{"vocab_size": 8192, "attn_scale": 0.0884, "bias": "none", "parallel_block": false, "init_std_up": 0.0343, "beta2": 0.99, "weight_decay": 0.28, "lr_head": 0.00994, "warmup_steps": 200, "seq_len": 512, "dataset": "wikipedia_en"}
Each number is 128 + 24 x the weight over its row's rms, rounded and kept within 0 to 255. Layers, rows and columns count from 0. Numbers have three digits each. The size before them is the row's rms in percent of the matrix's.

# down: layer 5 MLP down (transposed), 1344x256, rms 0.0671, rows 807-873, columns 128-191
# gate: layer 5 MLP gate, 1344x256, rms 0.0719, rows 808-874, columns 128-191
# up: layer 5 MLP up, 1344x256, rms 0.0757, rows 808-873, columns 128-191
down807 108:100125131170061134119175148139114123109130158187095116162144138145140117136184116153122126116145187131156124105108128155134111172110140155124085144118116132111124130136125130116103137116105135
gate808 095:123155099147140129150122160143162165171074132109148167105115156138106160087174129169146114147137145144142112114135116120104109133113117130107130109124158134121162095095112136120131138142140101
up808 082:124155137119116168094150107099113128136150129094155119128102104093128114144135109092099154148123175160190127118049121129096104137106106158128110159156086128174146148126098121156140092134127156
down808 096:123164100159107159132117131089142082060110129126108110128151158144135126144160127188108123127120068102116107108125176141127121137126143119121113131146139129096109148116100146102140172151158133
gate809 105:135115131119111135146086140127154120139112131131167125141138110128104123094102112103138138140123133124150147108108122089103151169068102094162130161098155118124045150158121083152115159127146136
up809 107:158111143107108131110095091151139148135143102169141143128111133155130137104116096158095069120144132109147180126145069113115098202119106123149175151068141177149166138120131131145164119107204121
down809 104:141100167106159092137111137085087113138173142130094116141117133136140157077101112113127111151173109144182152113125164139115135081159139118116136148167060134136119119103125154132119114130169111
gate810 105:114108160169106143153117154085086127167137153093155112124131112129161150117124141167112187148137169154185173135098116108120174184112103079123112121124114126099120099146171094148146140112112123
up810 101:167101157104106133146097126109129164129087193106157122121096090141114148094101119081175141113128125091153118145120183161118156108151129155120128114155109155122142151151137172115147135097123147
down810 105:092186145133093080088146106134130170118092120114148123127119153126113097135171105144113109161124116094120131115115113131140097100143105132162108141142128144092135100160078147097136123113098165
gate811 104:162171142094155120132110127119164112162126120119125104127141126109131139132166119130073166101120135121100073124130108097111132110149118167137108176117153117114130169096165121136115101205128155
up811 103:128098141133093095108150162179162117093084122099106142139143107144092133135178143117162163156121128144110098128110135137120128108139111171153111137135138152141130164126184125134122134119110107
down811 101:102161116154150175076127137104121121128150165172124120134140094139158172108115167131110102174120191112120096121126124126108127146140134086103107155148167101110099084100117174146092126140144138
gate812 095:102144117132133160104117130148138097099139134123112115116172143141144103144124146122128160134093133143118127129152141086055120128143134103128150151133144143151135136107162142151072097125140130
up812 090:108119159117122105126119146148156146076113103108151108089137075154098103134132189094130120106120135140140128114120120128162168109172135095153121119163146167092119117126132122141134111168151140
down812 096:137210110105135120128144116106090087147159162132082100129145145089132111111162090144121142098151130065122098122124116125074137142099156152142144108075120105149121090108112155138097107120130129
gate813 093:099108135134119148151101137063069115167117145120107130127153116174148092124156139129130146118105142156133117153109191156177099116130178117114103099144130136104113147146153101169095137119134134
up813 109:135102154165111104171133116129127084123110145098163135113123089098095163155102104122097132119147144148097133088135108125122141151116136117141143143138111111078119130076126123108133146138118151
down813 100:176148134109183125153139148088119144151183109149157115148114142114172113148108139120106134120121091120094129170102122128153102130096113124110107146159142138092131151123180101121098161122149121
gate814 090:143121157136097122136149150107150137121110160108083099120078135121168158131138133106113117107105076121109154131123139119132135140158103143120132111117152113138132152117173083056076108110137171
up814 089:109134114098128132087103128128121129132155118128110130098171130123113073106166126111139135135059147108123101103139107121082137093136151148120155112134060126098099140180118132153136088104124109
down814 093:159129124173139110160149137158152147111117111100121158114087095112176136142107123161122130098155116133116143159090143159179152151140098108109098136111155146170164113095119162147128149134162175
gate815 101:105127121132118106153185124118121110117133162154132167140097111117145121131134114118138118119152141180146137123193157131114092130083127132136122146100159156156155155171146131140178143192132142
up815 098:083127100106122117117149106138115090132103125138117149146112132182116104113123134120106107101116127119145155135143145098116173121190106123137178127108099131132139123136145119200114116181160114
down815 099:117131156106114103150133143097134124146137122146112159112137094114142127160085132112115133151193078150116126070133103132122110164091106123114082136103122136148138099111118162109159136110123155
gate816 099:152135111071092099110158125096122095096098124112122117134089088094110103132161098109087104166160104118166171139112143156129113085126125143105093125122134158135167072150135144109134141140115152
up816 120:180111151116123110128185131118143118090073120125119136133125122107114119157126124111090103102095145138120130136128140139147139109118116084119097127106141147145153096171120153150096166139150132
down816 104:133142156098113140128140108096152164132075099076121156154112161085124158140124128112150104128144155168138153099150155125141117173130124104109135123126157162154177109114119121116087165121138142
gate817 097:113083144163136123160126123162126112156130105149123129151117111140133149117131167126146108128125151126077098107162131121122150127132114125170155105113141107143128140088118157150132106149102121
up817 095:135109129135122160164136069126127182162145136108173165097182115112163118095148133147098135098149163118165102127120115126130109143112126134104130114148155155123127088146161148132130146147131115
down817 103:116176139106078135081112117146160129120132107109141129099153118122115164148118119128070138145157143099138162102127166120131106158121129141119138157157116164120143119121129116110146169116136142
gate818 096:093083100108187156118120133143125139116118147092153131161118180152100108179113141136124110103116119120118127170138146134125086150151103116098151142141114110125141135086100101137136156144114127
up818 105:144146117142103093084121105158119109145093135151088130108122131104141132107098124128162125113120093136148099123098143112128129098110147126117089115144146102108164126091132168113118161101134105
down818 098:147114149101145127102156096182113138066086142116165131115139132212123134133106149120112144132109148133102120170113175121097130142094112129077155108131147113102143140079115106107094130181112108
gate819 091:088100101147104136181118142128169154116156161179143159139142124115117157169157102123148145150129139142132118099123116124164175094120096136127131139117115117112124153119074111119168124111096125
up819 082:108168158121122123099150140131115155084146114109115124111138118155130181120155128150135087081112092137132081119087147146134122070124122148138084106155113142126130166094151143118148162082152108
down819 090:188109116140115129170140100121078088112143093147148115132110136131138114144091142148126142139110133162129130133129114141150134109158110114140187145145169080154167119132112136124116145182142146
gate820 105:147123137121147129145131148108181112126125129145160113148164114128075109168090092132122129170140100111099112133118140145131112109135153146119131123104115148149121078164140141153115148102146129
up820 112:109155152129129130122079104155088151148156151137154181116130109078098125124180135140145152086183127098129111133129160095144151123133073143124167114143113144137145166143100099164158127110134113
down820 098:160143173132156115128137142129142120131123099144079111126118097101075136092146100087144123147084167120125097125085110154069137134134133152121158154108114121122161138170132115151137169135124114
gate821 100:137124114129083082111107165139097146128140133170094149144088125159115151095115180115136121137144156114105122119142139127161115143110136169187134162075092158127103145134124145105141116135147122
up821 105:151163094108128125126116116124086142075099153114086095117148097128126146129097143113097134119111129164126110131116102106136095119106110175092133163101110135172083151086124142112126117106111071
down821 112:132153088124125120125097130126131117128122132110139124090135156149118121162152110141069132132115174128091144177118124104093154101125140079140147091106159152118114111150093111130099157132115125
gate822 106:106108131101127112130137112119111139147153090091101142141131120102154125131131117133073128095103118108130166137104123112160152154136147081121098127106089124123162131145184102156134103121111101
up822 091:147096103109086109115121105139051163143191156116145149133151173100090131144127112109121098149112115130167176137116091130139122130123140090115108149130135162135091135139149131124147130162128145
down822 098:150150146177160125120124179143155089124055131147118115123135115156114137115098163181137152144129132152091109113142168140109114138135119164118156117146155099113156130126094109124087111140147113
gate823 098:140138124128132137140119148150166146080126146144144139108126118123154136152114166134128123130188128133090140154117151140130061119105128151119153095161087138139125123110103145143108121126132157
up823 113:155114134114133120118127142103108137140116133110179126081127117170182152126128179127082135149171083138140111116190157116105138076173103089132127134141112120141128144087111123144158148152147116
down823 098:118155143142089146115157110153131096100107100110117136131144191104113071118096100148125102148095130141167111114109147082133133171108155151128141104164151153137123162132151123132145126125151120
gate824 106:118125076127096134155108094134130130122095074122095129106114141147129119150131121128131131126166115120115114099128108100126126112110148168104125134146111142135086173138132147115105094105106147
up824 100:104171095106145099140155124125167119171117115142144109146105135137144115141089169124144089118086140121142131154146152158120128093150103124066147142110130135128159136127158149101117125110143123
down824 104:134126194117114104117129136100140139136158134147131154124178149154111126134153125078107153160105130116096122147151156140134119139125118108162076131157186149153131173165115105140134128148150096
gate825 098:139158125157155104092115172175093120104146138134127142116138111148115100145128181121072148134116067154152107137104142106186142105128150144162099128168138163135086120119131137145132120115102150
up825 095:137079085125122145106073099111110107124130117147121136165118125181139123116129115113126121104139126121172121139125119130103104078156162138105114136128105095103102127079142125093127104164120137
down825 104:124107086129133118088190144134129101117103161145139140135097122107169120137121097122072098118135124128103145130123136127167138143085162083147156102126114164133143122169183118138098148153073141
gate826 099:123111114141133151155124115130144143120148121127138132147164154107119137124107129164110126115171127116103141121136108088182129157143125128120054091174115106133111114118173151101131124110121155
up826 105:148132111155089102173123130159157145113146091180134164126112151113144146122082158122059131145111115129086153137143164133161148126134154139134140099142127087097126135104116139105077141110164145
down826 112:123111159125108111112129121123144113130131156086123105130100148068125133125128134118171100123113144099161077152118145129162176103133126102117123145112120115137090114139107180163113117141137160
gate827 098:137148143083109161106141165137129130092135147105157107119127122159123099137138135131110162119160101152151151159106101131137127105144196145140098113099119096128114143115145126152127142098101134
up827 099:105123166136131119157105131132125138154101139150137115079148186159125092102145119091094134098096128088132102132137147161130105108106126109076150149114133118157126116113100143125114163073161115
down827 099:116081175124134092112150162108159147139144083143125158136108068138093127127122123146126134142143084088090151150122151088126133105114163108189088141068080131145147169095163108137153131127163166
gate828 094:144116152148101077131130141111157118115163140115159113121155163159128090093118139141127131182161141195152178117123089127136075131126115140156138111151131128117120122153122150122125140112098118
up828 095:128143143157119147148113139121153107133120150135106094136136160131126128148129131070110070155142168109113119097116114137159132170148102127141110171132119114126125143123118086141159144130157159
down828 097:120149137120090111140130154103114152128112125118145141080118136123127133114102108123126137139119127135140118142087166081062117133136153118099115116111166123142134137123165138112152117107102122
gate829 096:150165145092100135136076119106149092104077122155129139115165146132097120150152130098126123167171125111101099100173146112132118154171087146131116127132187152087145117106115126097131106123172152
up829 092:151141147118112145120112098144110141100136158098125145146145153122085134126145144131102118143105120095114114094128139143125138145123136127081098134148151119105105107129112129109121143100112093
down829 096:112111098115133069141137116140163065123131121103154152146154082108117134113109133114129148164135140137098110126189134112157134124136114118155157104135157114153138125160107119187107120117132085
gate830 106:126129131094126135108146111113156111091129151165163129108159160105116127147129148130125138138123100074169156115168151125072101136142131164131132111133153164146150136171108139140118167119155126
up830 115:143119123106140102126132129155095089117117115173128172097096070090127141121104128117123121135122126114124114120116076127153152130109153121163152143118090108074075119121108122141096109094136139
down830 106:111123140179137121131143133151134104121142123076075140126162086119158135078071124148111104140146122154151148103132129130172120118117150079120126125144114129115117131142145108131122115156119123
gate831 103:154104140119128141130173140110093118132131158142151120116138096163179123065149186060145133097155109102136136123152099131146091114126137082145176086108154174138140127137113086155097133136182149
up831 101:100127112101171151144117132125093153159096153125134124101144106101130078099101122146168102113149139118101109128140129127117177139096157098128143139110142116121133064174165103109116107143141129
down831 105:162177151130129112093111137132105129111099114093121135128157106213127166151139177145156077184120179133130126155116126157137118144146164099122082117118146134112154129142129135138137126115129148
gate832 095:135145105113144101144169145133136148109156090098118155138136181130102120125146150116137109119131104114156137118146119091128121143124132136106165116146114083116148063186098155133164154146093158
up832 094:175112139120153099102165115119135101115139103113087134153128143160128141160103150176113143147144101130103130163094106108124124124156128132164123118150140131092155115099128153153135107133105156
down832 095:100129133095126174123074127107095148117131160147173092114128118133141138117123121095147113162115136111158156108146068195164157151106140126113105115110154112132093127138108085114165125130143159
gate833 106:104113138141118134103130117108171104136121153125101120101107177128094146122145135160141099120137182119112118153180099102133083152120147131133099098092122113121100164175126129106166176111136122
up833 117:136153147172146146129144129116185129160149146153115130094114146126131136121121134107099112136153130130135127156206136155131124101131053101103164150124113109155159144144141140111149107121166119
down833 119:106143128142131134118121078084145149106126119116134161133096135140087145123089133112135100168134121117124146120113161121091153132097150094118118106143168114136113138122095107150139140082127107
gate834 102:144118179142132087148155113145132170102087136140103189107150141124137105161151136141079096124123154124117111176142107129148139092145148134128144143107097098113114130121157147148080163168096169
up834 096:111108126159198134124121128157145137153156108101113106135118118123143156114138124076119120194085187121148110142105118092184146115109146113144119113122128104143091158144175148109136135111123123
down834 100:148114143109084123107165123092149106127148137123129187123128130121122074144172123142067123142125115148158083130163120152107129098148157149138132130143111120165117117123110132122090149114115092
gate835 100:106128097126128139130077145149136092116133141129077137098122117098104144106120146122144139119171182145108151107109098132138160157102134096141110117094113153120122154104121147076128164150091134
up835 123:136136147118087145144131116133156140109123116116137141126104159136114094125105110150130119164140116133153159101156141124118135123149118110102151065115140115123113127193117080139126044075136103
down835 117:167141153146120120109162132125060134161172112137145126154173126140096106139081139197080149146119133170148148108135116141108098069133113126095173131179101118117173104140110132119154109159136161
gate836 100:094134094141119125082088088110128123140140132188119079141128089140123095102145116134168150120160068113119146098142116120149098131117101178135100152105140166109101103146119137105124121177113147
up836 100:161117140124124137129164083065119144121142136126123102153140075115162128100102130142155137140110144129148145128100124119091087106110129148138152145101138138171168145138090159139144110115176128
down836 100:142129122121146109105120161180114136111140121118124142119131175127121136146140137123131121102095156100187099160118163134133164100168121109143137090128146133119113165131130115135129152116128121
gate837 101:114130176124151112141146143107141137085119178146134098106160125138152126107128158136142144116159131141132142133100138125093149077084141083139120155095165158145122148142173153071176161112108083
up837 096:118131150146129116138162113129106119103167142115105149140113127100135122107112129099141156142123148129130107124106162170111123125142108151054123129080132149079126115091110105188091091107145128
down837 104:112126099148128107106132155149123108130112088074107148148104163121091128115123169135140142164125126118138163160151101145116113131154164158162122127121094119180145134146142155121162148152104118
gate838 101:151142112122139139112137106123123092139159116118109115110184137151103145123147159110124156134100093097126139142121159145116145098116143135120096135148177156105116122149137107139137117162085139
up838 100:120103112120134102131114131138146114094135136119149094138168101151108146112150106176120107105130102120140126129169139113116136138167121147121115122147133156139112144100116118150111127148130128
down838 099:143079129118119143129116136129126166163134121109148134156145100116102146100106118130066132164094130103127133119146158122182109145155125131127125127131086153147107140141109144153127122153091122
gate839 098:087169139145091129128174183126098101135122125107101142164113132104114112135161115155111152107103161112124117074175162127151113163144134149124124106083129092148158142136159149076130138092131136
up839 099:137128098133179182126086049098092129143140144113099121107121190123129125111136123143080102143098117130138103100104129147138107123123111128134166095118122084100104126161130156146123107126112112
down839 100:098117171150116109141119141131119116110098159083092106090152121123137139141150083144121161115147165161117174105134130135126140167134156105124090159152119101180156105102107117127129176114091136
gate840 095:123097147071086122139119115120164166142128165082138124145103126096162168118154132153109152095128120123146086139128098146115109140144105140135111106111118151046094092131104149136096130154119103
up840 090:122063146091109142131130104166119110121127104108118150137128107107127129112103138186167116098140106153125163093127086122154079098123137121161119101117124137115115121139157102102125110161133139
down840 095:136163131139141129154126123103136138094136165133087129103145151113095150120154104121142133143113167075148130119131137144102198189123113133099152143132126126128112118125082122151135163123112155
gate841 100:152165105147157150119092140106145155128110138129107159149123136168086129130109104128161105106126118105179140121115115116115163112100184124152134126119141125095108117163103157114114122148130119
up841 097:067132130147168156157130152162138147107157119125141103188159111116139134137126091097123117127161147127138136157156118093104072149128099104160133118146135097111148178087134110133140114122141132
down841 101:177128119101132118154122171133093162128139172107143139119136160112148106147136154141107164111081116077111128136093146129113146098113161137110121136115142147117196115136141107124128098153145187
gate842 103:139126122106106153141154111141091131140078141107108098143130116134093109108107116177127084167132126096083157110140139133155135149167138152137113124128157079145119116119117173187148114115110172
up842 098:137088106139133081139153144123137126112097148133138091124126135116106131118130152092133143129130146069147167171095100124088120100156119082128113102122140137111165100154147147134154116123080159
down842 101:125092141082120145122143153103092125120112133091133167153064094161145145121128121134117146144117128143112106134125117146123134161089068102094144117143157147147121133130132147099126118148113121
gate843 094:128087176150127149147129126136130120152112128103130125121092146151097095144119134114137169133089120165142143108124117127134157139159114168154125164129110164125173181134126134070129128121072121
up843 092:126150170146073155132130143146141118117099107152127135107100124105176122141114150142156172143119171084132076134121130098147091127124149173096119114147138090146100171132146138135111130157099111
down843 099:109099129141124133090166153124083127154111105133141113088136149111111108140125070124157125131144132151100191110171164138166105131139149132121149106137074149160162116113139117123161114142127135
gate844 084:104127132135126147102122137158117147088103153106173080155095126152132107143122170092131149148144143132139146168113129143137085128120108118129116143117147131120102147191125129125094156176132162
up844 076:155105133084119164162125118123111130099107103149123097103107074131098175175126121119129102146137124126092145128116126114169137136186097162104136127108137122117130102107101105104183116143095155
down844 088:116137103153113059087127149165142092115193153102112161107140144129184085082150164139117165124113088133125136089105121178119147143081093109109140107096113129142136140118157161127124107116120111
gate845 096:084091126147180162119114136097127156130122139193094109138147129106164141112131134148167087106148133128122081141136054156148077151133144152109114122123117136108131147092144152124121110138094110
up845 101:160099145162095128162170133133111136096138146125125127118117128151139135128097094145139118156134131135132132123113146116080148135117129118110143130164097096134117132147126097128084145118154139
down845 101:121138141136120099121162078143121115150155107168156124139099105165119092094120106117087182129104090112128126135136117123112110112170098104117209135124129170153120120113131114140111104175142124
gate846 111:129134096094125107172166128133176111100139132104087141143150094109102086163147103109122129168129176181112093106096113134133146107132147118145117130127135141132144111110119149145079107136107118
up846 106:104115145133128152091099134137092140155143107103163142128105154135139100139121172142151147084130140098101149132114104090095105150143132111171136119099132150168168123134149146125119108152143113
down846 111:125105093133142132143113145107125136154107122134140132052107144113139126124088155123139106128109143107140124116129103143116140158166142178140115128155127125111136131103092149128103098104114126
gate847 094:114134122115158092126108123096125140156121112153116150123175150148149104163116181177139095132142067161091140102154133151169118172124168153138157078114128122121115132174142159165126099130112125
up847 094:129126141122108139155123139119131090137122151151140108134060141112134043115092130137125170112114111137102141069141055137115159144161124093112103184118162097116146131150097111093142088137156113
down847 100:120177126156104126146178145155121123112139147145103093163114103146108105136129139103081149143105111102119132122151125129122107087155096118123145135146092139141133135128139092135149151141125129
gate848 101:142100156142106113125130131157101130123148120140121103155116129107161128114144108120113151162136183177108119109088106120159119112102117129147131114122114155127103136126152169152079114080121139
up848 104:111135138158121131107132155155110085113139125073116136149140064112157161132143119102135138113175145115139114052162118110122144102149117137131097162101157129120127099134124142143152124139198116
down848 104:157128154102158086137119100173150148121153121100111101099134122123101141128066123138112084115099172116149131135155188106141125114136101117136081126155122131089136125093105150176115138133163169
gate849 088:101109164102129138168125111136120084137128087089104152097172147152136146105142142135132161072101109112167125145082139099128077151118129141143156127124160134148132093122113139121146142092114147
up849 095:164112098104108130119089081118146145102113142145155137146134150105121144149158076102092104145130116154106147125154139136128154114144114119134120113123106124119129159124141110154147147172130161
down849 088:108110132121143099147114133106138166125124150100113101106154143103133162135134120111126145079142139150083166119150134150131144125151108088160126123123131105078136131089122106131179115114117148
gate850 098:119116122136107152146132143153122134123103155155117124083119142087118144131095127110169097150095110142125117145120127097135144129130113082177110105134147164122146116106154085138134138149136123
up850 094:105127116171162124118093111133075078112137128123116119177151145142100105103145118135143126139110115119174105149166121092078123153120151155117165122131065120146110112119092165094092150133091161
down850 084:102143134097115166127181128128124169150098163146140121084154152095158162133095128113181104139147081139165113134109127094152126164152077102129096123117175124171154133132131115177156155152163143
gate851 107:118119101115117163125152139128146170137095143124118191098117148106099129120092160129103172114116122116136119089111143127102141120111084150090131130125131133128136122123106099110102179098103133
up851 128:140118090126113125134123119129110146105096110116132177145139165127085154118112168123087144066159132063128105116096129158122130133117120098105135084143098129168161098139111087146127084126159131
down851 095:165139076138112181117147115150124115093124161129152097106095128118126151142118171139087136091133143067097093159138124162150132078099137118129123140126150108175134134151080085129137098140113116
gate852 102:095105145127109113138114112118117147165137139143105159114162125102129115122108136169144104149149107113131097115153152120104110152133074139143110147141104114139119129122104108119136153153085125
up852 106:093120119147091132111131090115125099156111118132126111143138126131105152134140148188119120135115138115134086129146150153125133144075069151127140149137151111103088051124089081148110153136104079
down852 094:137122106140125097096136126136109137141135138131119153129138094169130137126100120094137141156177114131152150146156154121102149155145156184075094101173159146112077118093128144128192135131134125
gate853 097:089075124138156116135125167115153195109120088141090126108155109118134095136124148173141131132120120056111107111102114134113124133141140136111146161107091129154139124126172142165137103106153128
up853 098:098097091164114138151148187111166107098131145085119142081086116122138122107116147132174129204116109130126118136123123166140130187128126122143140139078096130134136140146137132129113153142116124
down853 095:155156145108094119102155108132132114158124160158177129165095153124122117135126091150082113113119129172094129172164120152131127079150138126115125129172148129108125101092127130137159075147107141
gate854 098:125133116122146111127097132159161131170155075143156111114098139137121136086127118139142120132126137155129128139108158095107146105103152116108106195106115101131116111143136155092092150108122162
up854 096:109113119126124126155144139106145134109111158130124121121118179109141092139124141144147156074137151079123073132117091155178131105132140118139103135129114106110124143156137102132116103130181113
down854 105:130106114100131075101105134160134119106148097160095138143168143170120093123063125128097154149116127185133189143129185104124114114100093117132134133149125116080152147140150121134109144155089103
gate855 094:135099115129125126150120169128098120128118150109135124129147095128111142132126185125160178124115100133162103160128128114126156092105124127106135129137132139139134151115105141161132162131100154
up855 093:140154137113158148156150173122109137130149140129166135104130127071089142083119144134153108126088162104119179118178157150110129089101135172099135126104138142130141119149173108108203123109147169
down855 095:096110108137155122125150156164059135120125139080116139125150138138131133128111121167165197150151141198134170165131118132130126124108132150132140109137143118121143139135137150201104141118100141
gate856 089:139128113115148122087087128134127129114122141103101107154096177121118114117169127124155133153118129126124124132073141131157100116155141129107142131171121171113104146081104178161131150125152141
up856 091:148131098128132122107144123108101130148145134106131120123108162122155128161087122116095133097142172144151130151091160062120122170095093125138111122099144105120162109157098123121115094121115137
down856 095:081098176136104110159125102130111128095135129164151126100146125159159109135162111125179156132121079094068122116119118152149134131137135126087113163169126150158054157084133093125133153115116118
gate857 103:144124101124148129159138112118104101153085155114127146098128161149109092166128151125130141118124162103101142136140139131135144080110102085122176118131121127135157165163091117170129171103096140
up857 105:165101118135144113094078106136164108163125164123111145126159131125146053118133083101132132100165107118109150164144137082132112130143138115153157120135156142123163164134171138145162148138129124
down857 091:137127119132115163095097102134127116171120139094085167114102100124148115099121121160152115136152136115152132095132108138113166092131142137128090158120122097106124126134084134146112161074145134
gate858 106:113093111072125106158142126116121154113119119127140088088144124132106132083112148139162151127107151138125109135112172108147070107139117121173132115134153124118126120107139102093080127155135099
up858 100:090148157138114134121135153095135124109147159157133121085146114114121124144143134148152099137136159107151093145134099145129140134153133144116117100125137123109110143115079167124131147129146118
down858 103:148147094103119131131140153103143191148140095135124124135150147123133089148118089099118155063095146157114083143130131138108134120110145110090177157100104105132107182089135106098106106148135131
gate859 090:124121156150160143154114193106124120104107095152095150095082121098137168149121124135127121147100137124114115165108171136098096104134138123094095105143104126160161180114144142125156145132124145
up859 088:159126115152154163181179111084156138130152130128138147135097150126149095163141151096126108162147159144147162082152156166155112139155105129118113123156127140154135076117085136130136104144139134
down859 091:155157152111118128078105110163096138154104112125124083109123126128101146091137099111140148086137101079165113168142090081110170115115105152140133129130151123106083167143186131128135123101154114
gate860 099:088132122085163133147106158113107111116130095109144157109144143112141106110128142145165138145152133119087117102148104067132188132139134109152134141164101149137145083141111083144112171102119132
up860 111:128162156149135140151183119101094150150132123147107116146158094098130106148118118168064152102106092132139184135140106148094119147119078125136091117101119142149181150144142075136129130126144118
down860 107:088113136108122148105116128174160108142155106148147119097147131159145130157116116126118099164150136111118111114151122118163147112129098121142139063144157152148080148163154085126155133113137120
gate861 101:101106108105106185123143099129100141130136112122135184095121149102102146132153141141103115125150136139123112121137116131120114095094144094176135140143122140147168083128100173119109086162091143
up861 106:096112121120152149139116122117163152135128138134102124130132096113091104121120142144127151163115146099122111110177111136135154106138164136138117107113126145160114120141090094139121108118090061
down861 109:169147136130129117081162131140169130156121118135131106112087118109175114111121097139168109121187085124089149138143145108150110141116067108112120104159139125092134118113127144130091181122147119
gate862 096:107141151119148113109124127133173154121124131080104138185144139080127138150160079158133150125098162124155132147135135122162169143175111143158101137109131137140134119105144087120153183122127115
up862 096:152127154115147106085116151125138127085097106168130146151130116117135106131146140128125114162139149153141163138157129132088115135138158162140074093118137138142061093128118140185102130147124146
down862 095:100163105153112134147172103132116108098158103114122123117148144128127131094150118120090134135157131155155062113086117140162127121092134131159132097123134103120145164122114155098139153084146104
gate863 100:147122121152079172081154133142136093132140105126120156180123167103127156132176114106107109124098135133156137171097130128107089127157129130084118119155086165146181119126140140169123126099138123
up863 100:146131104122137151109127114085144087121165123104159111122133117133110118152096136090103065101126125128138138102115102114095094114125148173110095114127117133111135124124110117096131100114149140
down863 102:113087119173124149121141141134160152140136180122154112186107154089139101136122130131111097136098138153182163143123103127129101145122120157116143105140114162135152115141158117155088168118089100
gate864 108:116125132131180107123096131131093144105126136130095085142121081129112184092122155177127102116117166173089149124096134145121096136119130144124150131148130120140101150135162144112160110099103088
up864 104:118111079151131109135133083135131122136126155111158120121138090127099143120112101179158100111097137139114138105070093105114176125133102121117138103157102122141130108127140124118088160125128166
down864 105:106087107115102162144131108092120111154082121143175135161133128119093101129116151117120156182125157130155100108109100137139155149126083157113156165139107086150179172135159157144136169118105133
gate865 072:092125123154109159090079136146079144151120170106109126133109150132100124143155150142141140159112120090131113158097128104118159145087110098114165105116105159092112136137131146082112145117122142
up865 078:082123116139146137136128132134116168134153170122151118133169138110135096118132119127110172126104130142122140100105109158143137196115164130121107125122111108106163118181134128106109159085186192
down865 078:135159154111135138130133131112139099128108096166128128115124116153092103109057089135084128128155136125132117098161097137117106116148151155184131132141153153126116123116114117118106135144131114
gate866 103:138154163131102103107148119146128125110139167162157104125129131117116094134103153147135150150142123149125110144149133146111079119155135114125136124131161108164156115134124152105130132130122131
up866 112:121160132151103139118130140151114110072122116118166135137125125127175114113143108111158127081141110152105113111149162103124096114081148121113107112139122110103107115139099145076087128097123120
down866 108:121134133173136146114069148126108142110130117129189150178146116141152113149124135133100134105142163123106130134100167150123121135091096141126140094125114165116122120151103135120129099132084112
gate867 087:110109137151099144117114145090129149126155136151137170102119145108121134122116128108139064137099136123120142141121129145102116139084116110120121124146130162147110136098136119155094090127113138
up867 092:157104152161141125125115120125102103137152159110126090162134099117138154167123119075141155118110162093150137139142094107161100146134093160140128141132127079162153143148148122119155117127165131
down867 093:093138117145150134090101150107115112116121094151157120162115133152127119060149133121127142150111128131116132127134186159122117128142134142125159118090129170089123128114109165125101122117096120
gate868 101:107094123122127098141155128152114147128074172121125136197083122150121187086139072096189113129140134105086122126115131140091109110083148143063135136138133125129148132135109102118143102127120144
up868 108:133102133135151129079142130088101137139158102129152097133113094065153140113116133165116161152139139136101151109127120173157123130163106097157114146142130124147126138112117126102154108093109157
down868 101:184160143144170117128145138163092107124181108152107171080131143148127141113142117088129110135145140143135145119158135110096140146142129097119115157132107132112147147148150108181108098161128141
gate869 099:134144155163090105134124123133129112122133125129147088132144113134095127154104180123112143181088179158149121135118188124123119144163101093126140117134131205113191113120141104152168147113148107
up869 097:166075183085120159115142147157134166124137151146164129091137093084097139129121098154060124145150139109119149094108138125098162100156145094120116126157113139130126130122157123139121134134140105
down869 096:131123169127101140158135160165166152149145148117142112134178137129162164134158153167130110074097104096120099123107094079110144147103129141143082127139143137096143174140095121114086132123146096
gate870 094:149145117095158179148125153141149151085086151091147126099105105130132094118144150103120161130100113105100111126173099128127148127134123160106171143114106160140148125114132198130101157126162197
up870 094:152119153102141088133100149124123161140113097137130119152157151129129103118177123115140138065113148149120168108178137092094069106144144093129147130125141167120136112115115165103160176134108156
down870 092:087139111140107161094137114149128108147148113109134106110098119111109170143101111140110148208162086105139105114111137117119163140098125117132105133152113061101103126147132109172117086127110130
gate871 102:137129111102144138141083138108122131089081108134134165099117122174106095145128121104144144120144121109114184143100155134144157155119127106130102111146120158126167110158101147111080151150092108
up871 097:115120140124123114088162141117153109160134139121103081120193113144121132150166144155120124112136075087156062147166122130106118121116111126121178116136127145138147138105102081085147121155169106
down871 099:097135135150108139156151122111081160156152117144130088126117148118150134125123141161122099142156136150132188128099144098163146143162120146136126128092121150150115153134172151120139107130147128
gate872 099:145137166115118140128161155095129137152142136137145165136105117137153133123100118094151156179111126156162139121147137119141108150118148187122130130110141130104132143165106133167151145140097104
up872 106:122180083082172089105134145137184136136145147138116126124151096172108110124174183109135160145133112108136124151090195115097127147123134173131146128130142143137119126146127119090169172167104142
down872 102:142143109156096170151097124105099142102146118102144137112117105123159096176141087142133127112088137140096156091115097133126145133159118148132134101122076190147104084131113185096095130138154113
gate873 097:111100158130140147132105098126114100135070141151182116132147170117125114160153134082148124153144120117109133145115103129155131169137102122095134127121146159110156200129137116128110101131131175
up873 106:150172127143114082148215156138093113182133107126159079169166101105127121091093152105149115161142147198155132104110149106169131169133129125154146169123143137159171121146122119110134138148152111
down873 106:183101135128146168123118069110150120173122137133139119100124121125115153108138133104147140110131125104129124167113092152115121102152082098094125141127133153140160126089188144100123132144098120
gate874 104:111136153103099193124109150122129098108158143111106083168140135147140132154167134127149161173146142120168141115148125118121083135069147130122116109095127110104160090143120135185117110147148114